From a checkpoint of a small transformer trained on Wikipedia.
Size: width 384, MLP 1024 SwiGLU, vocabulary 2255.
Each number is 128 + 32 x the weight over the matrix's rms, rounded and kept within 0 to 255. Layers, rows and columns count from 0. Numbers have three digits each.

# layer 10 MLP gate, 1024x384, rms 0.171, rows 801-851, columns 128-255
174153110160168153107122168072114089103138193098118110184130126120112132149179104153146168077091126153114098104129117107161145086153111104110143082142214105146145164126141146069196183097110097093162160052097180060155115101079054090158107125103100078073138104179120185170124157171130103127076134071115147144160150117087158110154116122089065095177146037146136184085133127135160111147134
076129140102075115100111190183057107136133089095158152113074030154108123133136142203178170155105164149157189134120141154150152105151171125128133113139133101146088129133162155165174086080142193129134056117085142105141126135130136176104122157111134155131130180129115122127165141099073118130174069145126119181119165078212159156126162117108226131168127139122164149097084108161138126162063
092058098130082119111122061115112124116158110149115112058136134140057133107138109110151129112076090110105064115136113223094091141087155150138151179148131071137100148192115056129157148141133176174127204118177149155128117131138112148167153113153132127173122109164054113176065121123045071121144162184110139082111151158174109133136122096120138182116166129122118060159121215125116115122110
086074086123158168136162134121145131136169115157127133122070149121148066139102096154139135127119102082132153102127128097075153140116050139103118153114056128120164150128151164103133119132125107140115134126191154122114168130118170144131120118153165105087151079070125159104162086134111153116101121136136120124149139177171134091163149142148144118150098157112140131123136075121129183172150
153085161084214148079109163146096042156110086102053191133139122139121142119149143115105146105166178108115121080107146137087071061128128131143129132156141124093181126125123098153080133136157113133131120173135103119145133168100133099127160117098086086145122118101108164094143173089124165122162047131077066111129170162165119166138078091161176137135129138153138130133135111098130091106034
176059156150102113092171170113140157205090115113189122147117122152140109092088092120063156163087146112102166088126149097112112046142153115090197100145134082121147159123139154080115153136170133125123152177124110111080162112147141154140107120137184119146102143031133122086111122135081075159109105108111151188142179100147138170160179123094108105105112123164082178144146086139140122101071
111089136095160155140155123080142136133140147119069107166127077160150102097087097118133146132153108056176137108201146132110157082127171111161163155127130171089136071137086145098156105118174108135078101136066170105170147141095131139107176128068147161094200084089178079079055125116086094116126151125110172152165144141069112096165118079172112140128140171130125093151173083089133170153087
096054147091140123141120176108132158130116131094132188112099158097100097160090113094126137132156106110139105136123181085131173119173111191119124103080135089120119063107093120102098156164110109102155087049124140157115084153139108155137178161112098109142096125129151144087096170121185157122178166163175127161092167147126068163117125122145091160154116111065181125088117086164076160124130
151105102078163147167150125141130159163186110156101187119122105109096146121113103118092211105163132114155143149121102209134107082157093177176158201137137106119104154138108136141081155136166168082160124092163099116087079137156184146079144156145071071176096097091107126136110119102120106055056173177126150108125159105048123166192122104154105135075169155123130156139141149127131092076070
088082116147141081053079146116155163109175187149145107126115166165130145146138130175115092137155133094125182124099175153173100145157124103147188130171141117171124122098122172152199141143120151175069126139116080127152089075151148175178161145121164107141151101101150107108163156143071087147154132107120146158075174138156101133100080091166182077119134092134104174136175140210104117112135
122165092184134120147191147140136140113070132156084150142147129056164092129123100130108112077200145067109132101111084135155147128123169148131125078159119154152115104150141164085148098141131136120111103066112142115162143129125129079071093149153147109187109149109134145063152165089155146128127119138157100167114124087129089172114134142073162101129103134129143159192113148114145150159125
146085140099103147083154173143149157107119101060103133181165111137095155151124084057139134155149184120142133145150122078112156113137170122126114127171124155091166125132174093078141155113150177127146116137161172079132072128131089119172152154153087153114169116152109098106082119142093144169109094114101144201132091132114115147143101169191113166131074156123115145132141156114155173173130
117119164117118105113151142080096090159191167111154119148158121111117137100136112113109060137132096140112128142148195164096207114055179142159086190115185127092134177037078161082108133162164099145112139115137129148149117155177123117114134038167138122175162136095139135136127095125123135112128159116137157113080148165106139134131101147115157177125120147116118083095151143098135137105132
066133112103128139079104144083158127130177151141133130108149090088094151062144085174162145148154134114107138165121209157140133006139173129179151088089150068139159179154130134157144143135121071121193155130075094100131108132143142079065141133129177177039090117154134146093149080108124127118156117115122123115108172164075140131134131087108116144086057088144120167160107095073103051187077
149121143098162109126181135112186159136110136163122154116136166142100097148142153155115165124137130255155158143146142157066163140129131124131139062131157167075156111095120139140160078097107121157110186100125127207139122122117169121122115150123099131108122162140141083119193145110151142119140098139120158127134128131094074129141125115136161156087152084175125141091164157074118122099187
155135131102146127213122165133156112156109138088140121085131097120124150129131116139128165041123134118161188220141048062101100191126167150158134084096144113083139119096189144143133167139194093129123155140138135112176107152087155181117109143170076095079080103104163160119124121200151098107193152156112095191128105129128105142083135130153142142117179106126161173103138163116131095055164
072199140145118130143104160051098157206080141099189167105140145175119169120130131162100050103130145131132135143115064125170103188110141109137160140111106120171097193129106190116157140065142121123108146141101107165118098118163135127073073148121144160119102131133085103161170173124088164144135174122080075146077120183138127148138175157073157158156128096128095178078153174120147139126136
154080129148091187130125133161066129107090117118134143169134134137156151110100155156094151124118126133108173133199120160152131149084079159137113102067144100091151106093063163155088157173165080150096132105137175154099179140167149154123126109142090076078090111152083187073146115143175116119165116134114116159175117119138172107099097154142141132060082179106099158161129077083123184198112
169092136078150139143133150175179153176135132107120121133109164147126094085148158093111102121147181125065127091127074132127137117201142122095171117104167099143150102158166167120171130166126122111111112136136147187171136126115109104075201115139143146099092099112118164119079095175085163165159146155088125090123156154055159130120142076125117154102194150123155068161090114153128155060114
119101110120137104158130167111130127114106142134108105134206131159158137132138126097118154159151111130094138051168098138165169084193119151135089176102119139104086131177156139147113085102191165139127111136060118164102123122165123109080118122131127152168162111099093095094171172109132098103070140104111102121098179086123148092137122114096209087167161180115178151116162133110142144128130
119102135082145134094204126192136183099186071122127112168136041183088104122131071021156156145097114112099154164128155096122135122109154195096138118113106149150131066121099104103126178127104178147129157151117106181189127142095092152059111119141180171128079208104135159173121165099161116173159081130150150113122156137131159061118074044124142107126136126157127108174177141144138136058125
181145127079132152122124123139132146089162071125156111113102220075117178114099170156166093122110109172097100122165165132165158129126109157179113047107125099132160126104179126146129125144070162128148139147112135161134169120141148158107171125076114137166161101126174146103109221102179142092086104096123110127144154138167128109166097075070133116082107131106149055149128123153113187131098
175139119116049053118179089161136133144166151137085138150118083131117162145116178123092100030118124103111170113064103161134136109163124099087146100096118095085153122066101125148236132051123123116122153114158094182130053150097113180102095155104100103080086185162164139075138110109126152169132090155161141090086133181141126103100146119154120081181123044142070113153078107144160168127103
129137059144179188132053161117111063123094134111070116100086087122085073084080083119114066073117100121123106172090147128096100222147120124112160114122099075151037111067124113105158101153074091153131122163086060155189124101164030111135081151155112084094068154151147104142117123076142101115200149087113193156071191165086154090154122092187091070148162084137039098173118135118107126099083
119181085113116136142131114142069098092208127109122141126124094202112074174111150081177129117147061101110121145165091123124148118116129188125092140097133104157131118133114158125123084094209095142116094147088096138121127147114129134106148160161144130109099131135103176118097110173121072163136171152178149119043147113111131122110088086192120180115168076158113050155110140079107138161198
145111150134160140143087162117122138155238120090062099167127069118138094187174155225166162145127079097122112098075106110074165131156108088108163121108139135075135119148141100164147130133113148128137178104129139146109102211170169160088114115158129150141126120143155106158099158132151072087156140166097097138061112093105121180154140094134205101095138098169122153107165155136110115158157
112114134144095172141052123106102142168104140132100142072097140149131150184108137152148132149081110089082159150103061131082133136143120161153098140121202098129152137142126151095104095164179082094120176143106115063148116139136112082152142131140067095155128104108146116150181171107116132145126166147118161106135157127126155107083085096128160125168093111107164124125132121126167125153130
105143100118155120174086100159138168129149149153141135128076069109132104090155186083123143086117175137156170151155061066169098128133127166155092146084099076111148121092141148104096084112108169151126139104161110111177111139086132115053116090162136164132150194151130095134155147099122161149115078165168084141112115143176144119127134089106083148135158168191126078090155160148067168137201
128154103084106099166089070142103113089101106130141082082166095170131170056094132100135125142064127087098119112175139129150120150179105124087095126177173203105098136159171162167147197134146098133107140117121173170103071185049160150103179185134127148216129124114117109202089124164101138121111136097162083120084112116165154112101142145069162137062094111195095127136165102163118086120134
097116169144130179120149141076137148115135107190106112126094091158186130157150118145145152151123125160093129152098096119163156136135129131181137136082113155114128137107190087134125139128142145133099105150107097097100103073194138161043145120097090180120167163123099195133204131179128140140139133166077158084116198136115119139144113112141192141097157163115099149145086141078138119099174
190113107172120143125128160168134109166079138113163131087135195139073154104085061140130134118141154082080165159151125182112143109100096128110112132118142143146097073106129174120090135106090111141086163141038136162133092190144211122137124144092111159209125132163162116099162104107093137134136086151103154118104072105149164130130147099107144149137109138082076136108144169121116101108081
200102073110102189131115100153118105152145081151090146157148169128093150105120139141087120141148155066140118156184114082153171142088169146116118098069163069077079133114206098127121125132126150108175086105147084137143104119163157117117174162076137098071139115171101154127141136204167123111177133080178010166155092107150159111118142139149141161137089119122125109116088124204124125112141
144081105111147151113132098159105102134161062090156094146124080060107120143151138130126134165174171100110121102078117150127138146186187181153064119145115097138127169113127080125159129175096139175183076186126081123181074074106115116204158139093115154218175143111085134148129137117150093140128130088181208090150148187178098151106137103130151153164068099088118149153147103177145107060173
098093164144089190138066131137118160162073139197133170140156156095136082108136141109128144109139119093179134139138108118120172118091172095095147116090131126130129139134127103141131080091150170152117115078121159120144101135078128123120149140129143139109140094090159094175126099087054134094124135096096118079105196185132139127107131107073100118182137116168146110115082140109082139152165
180175104129141141124133096168125114122125105147143098117061109165089135120067112115119174131155138131058094150171099147095129137174121144088132228161133140125100131116146172144143140173125114142115128134116121129188112128204085154097125102108128145130138195161108187157127085105117126144140153131109156150102076187147163186169183147135145128117142205149088174167080043156101109124149
118121127158149071131139149162144133150130124141101110158176097122139202145198085167153097151088129127094117139140093058126192121113154112114089161109075123147125129137142102166126116142135110125092152113099136126130155196121121063159084095136132120112124105174134159069111153129128128116200143124132129174118112157148114104122169059129119124142182127109110180080098043135137135151135
191124158116137111138099100121111100115103209112099167076146117133111063128136154061153110143089104160074099144126137135166124112138161106153147134146186139153098139165128187117117126129156129102084136144139165142167103121159088142086100115094147149132163131100108162102095122150074164119129115121078150148130091182175126087149100090099097139147162112162112150102161149191126136127078
089050098096160125157068092130092153113145133116125095110091125129155139077135155152128152151134143149154122099116130132141132159107135113136135152131156106138142057144056184097077141150156157122073110148158145110221133105089127150180081122136193092160113108112119133110014116137098098134103121172102083152126092134165155130114132146114113190123071156111158134072134153091109071116120
127096124125095132195125129184102130130104190114111120187119128140098112140127154133070136090160117109146106202119147144136119115111111104106119117153108106143133082090154136107130097126175155204122183087122127127179189147120112138109090106160163104105144107132091172099099140139145161131177102122159070130144131156179175108162161147090104162099130164155150167062107126153091158157167
134111148166189095114148141132166152114140143170075152152117125128127112115112146141146167122088150095102117148081135087117115144096172100136082103086117114143152108094137081111194127139098142105148170096155202092138142123102085152164138087145176104096190109111147170095149152162127152141153075186120103076137131146199129164086087134100099130190136126121122131138228097086144135123150
134128083126156127147114070147147051122098154165119108096094086129086115164126052090158118134140154094164164109099166147197164144101135159186043153112124127113114101172117086043170182115180114110022163153096169112097118147185089104169118051151148172079144185192093129120148164174139099110132115079111074104153105113086122140103123138176104125100125142155148114124141149090083111092190
129164095094130137150147168204093109170184078168092166169105169131097167111120141230141199169137110132156091155127132168160129147171086129142150121128093083128131114089121192134147133149111164165107163088082057179095102143153130183094146148070158145128122155136103140110128117105062108074161154128129112091119133128179196078159142131147170110080122122119107138117151109121198087144139
105104151114171094094148166156134081121189113139121165131143180140123135113173132070230133171093110125174070117144122148145127187151162125169143160110107121121145130202119166140123169098076118128124171107092077109151082141099113138157091124087166161167120141149121131116064133102120102088137122098084106144130103131118124156114173108091048153137145158163122160170096148035112143099104
099088126122086144183133132068073136141179117067142149064188202148132134150088170096120078148117108054119120091098135111146154133135097115107086102168208169112123114130125170129147134133139181127134142125099050163119113126120122135111066159090098204150056172167113105167121107057145093118124125103120073066122176132159184124100142127165092096129209117119046131164143137146147134162085
192131133140141174114169120131127117128127135133186163131166117114139175117099111110147162125097133084159127140100099077116173158130178143113106214105173108096121092105138135156055055108194174143115151081124118152095100154151152138154120118165109173149170132116118100071155102154182141167097099184069110146137160203148134149186135191129120111079124082127121117115087155099121127100073
144124107083134176047140153183146194126183179172135102092113105147157126116129125142152148091117159089113135133116100159102142169092141144140172171133170113186215103095110136069135162133090157099163138143121156132120143172105110155113126112112155154201128115133125214158126104129148128088117134076088105183141086125141173123163096159154092097112187146130120135097115109086140129151122
160154120106104085131140189145107097130155094119122127148128106177122127129129086077124148153129197148141107097145168164109112155081087172176101185149149168126097118082119165116140104083121120163091164146144144132127100155138085106071106115116122164068064088195148134120117190070128113119182133109101093118096172123169119172119105141139117102117136116168158140110110164115185068093134
165179105085070164101172105110081116099142120138105098149163150089152155151195132124135126129101145104068121132138092142127088153126106137117083113140119148112130067180147098105121177118111111137163109167141147142128132136099108200107145096143064137126086113126175144186128085118135152131153144122130105190113091139160137122098118130158097097091153032170189134108130167171151164148140
136095068099135109082115062133087172112128130106074099157171152120155182169108133110128079132130089094128121122132110099103141130176133153141101123172102124127172137166099151079186077131115103128151042116138167092175137121158145162150098107122121176157084139109099187155043102118117101070090059078178068142103116140154101117098175145091169085156193095175126139085108100108196126088142
141160157078086132136155102177165116125188109141120153062138154147106149154144113119067144028111123090137103131054125168173088136152132141122055057124131142144171056114088153146109128121110111061145081153116069151095139179129142128067097180185105113152106122143155125192119131169063131175125154134123154053166106134087161112140129099095116119144128102134129185111131116086123113066075
149121213165021131087073163076117150082183060123136138134108127041016123100123131118056098156181183144096202207199103157105127178105158195159154134113160115091125124086147153212094086148122121148045170149117172134108142153081175091120135098157103098077182110176139135134143089128165103062193129128080097149078129166075119162136127138180150113117136169117097109204133100186113058173117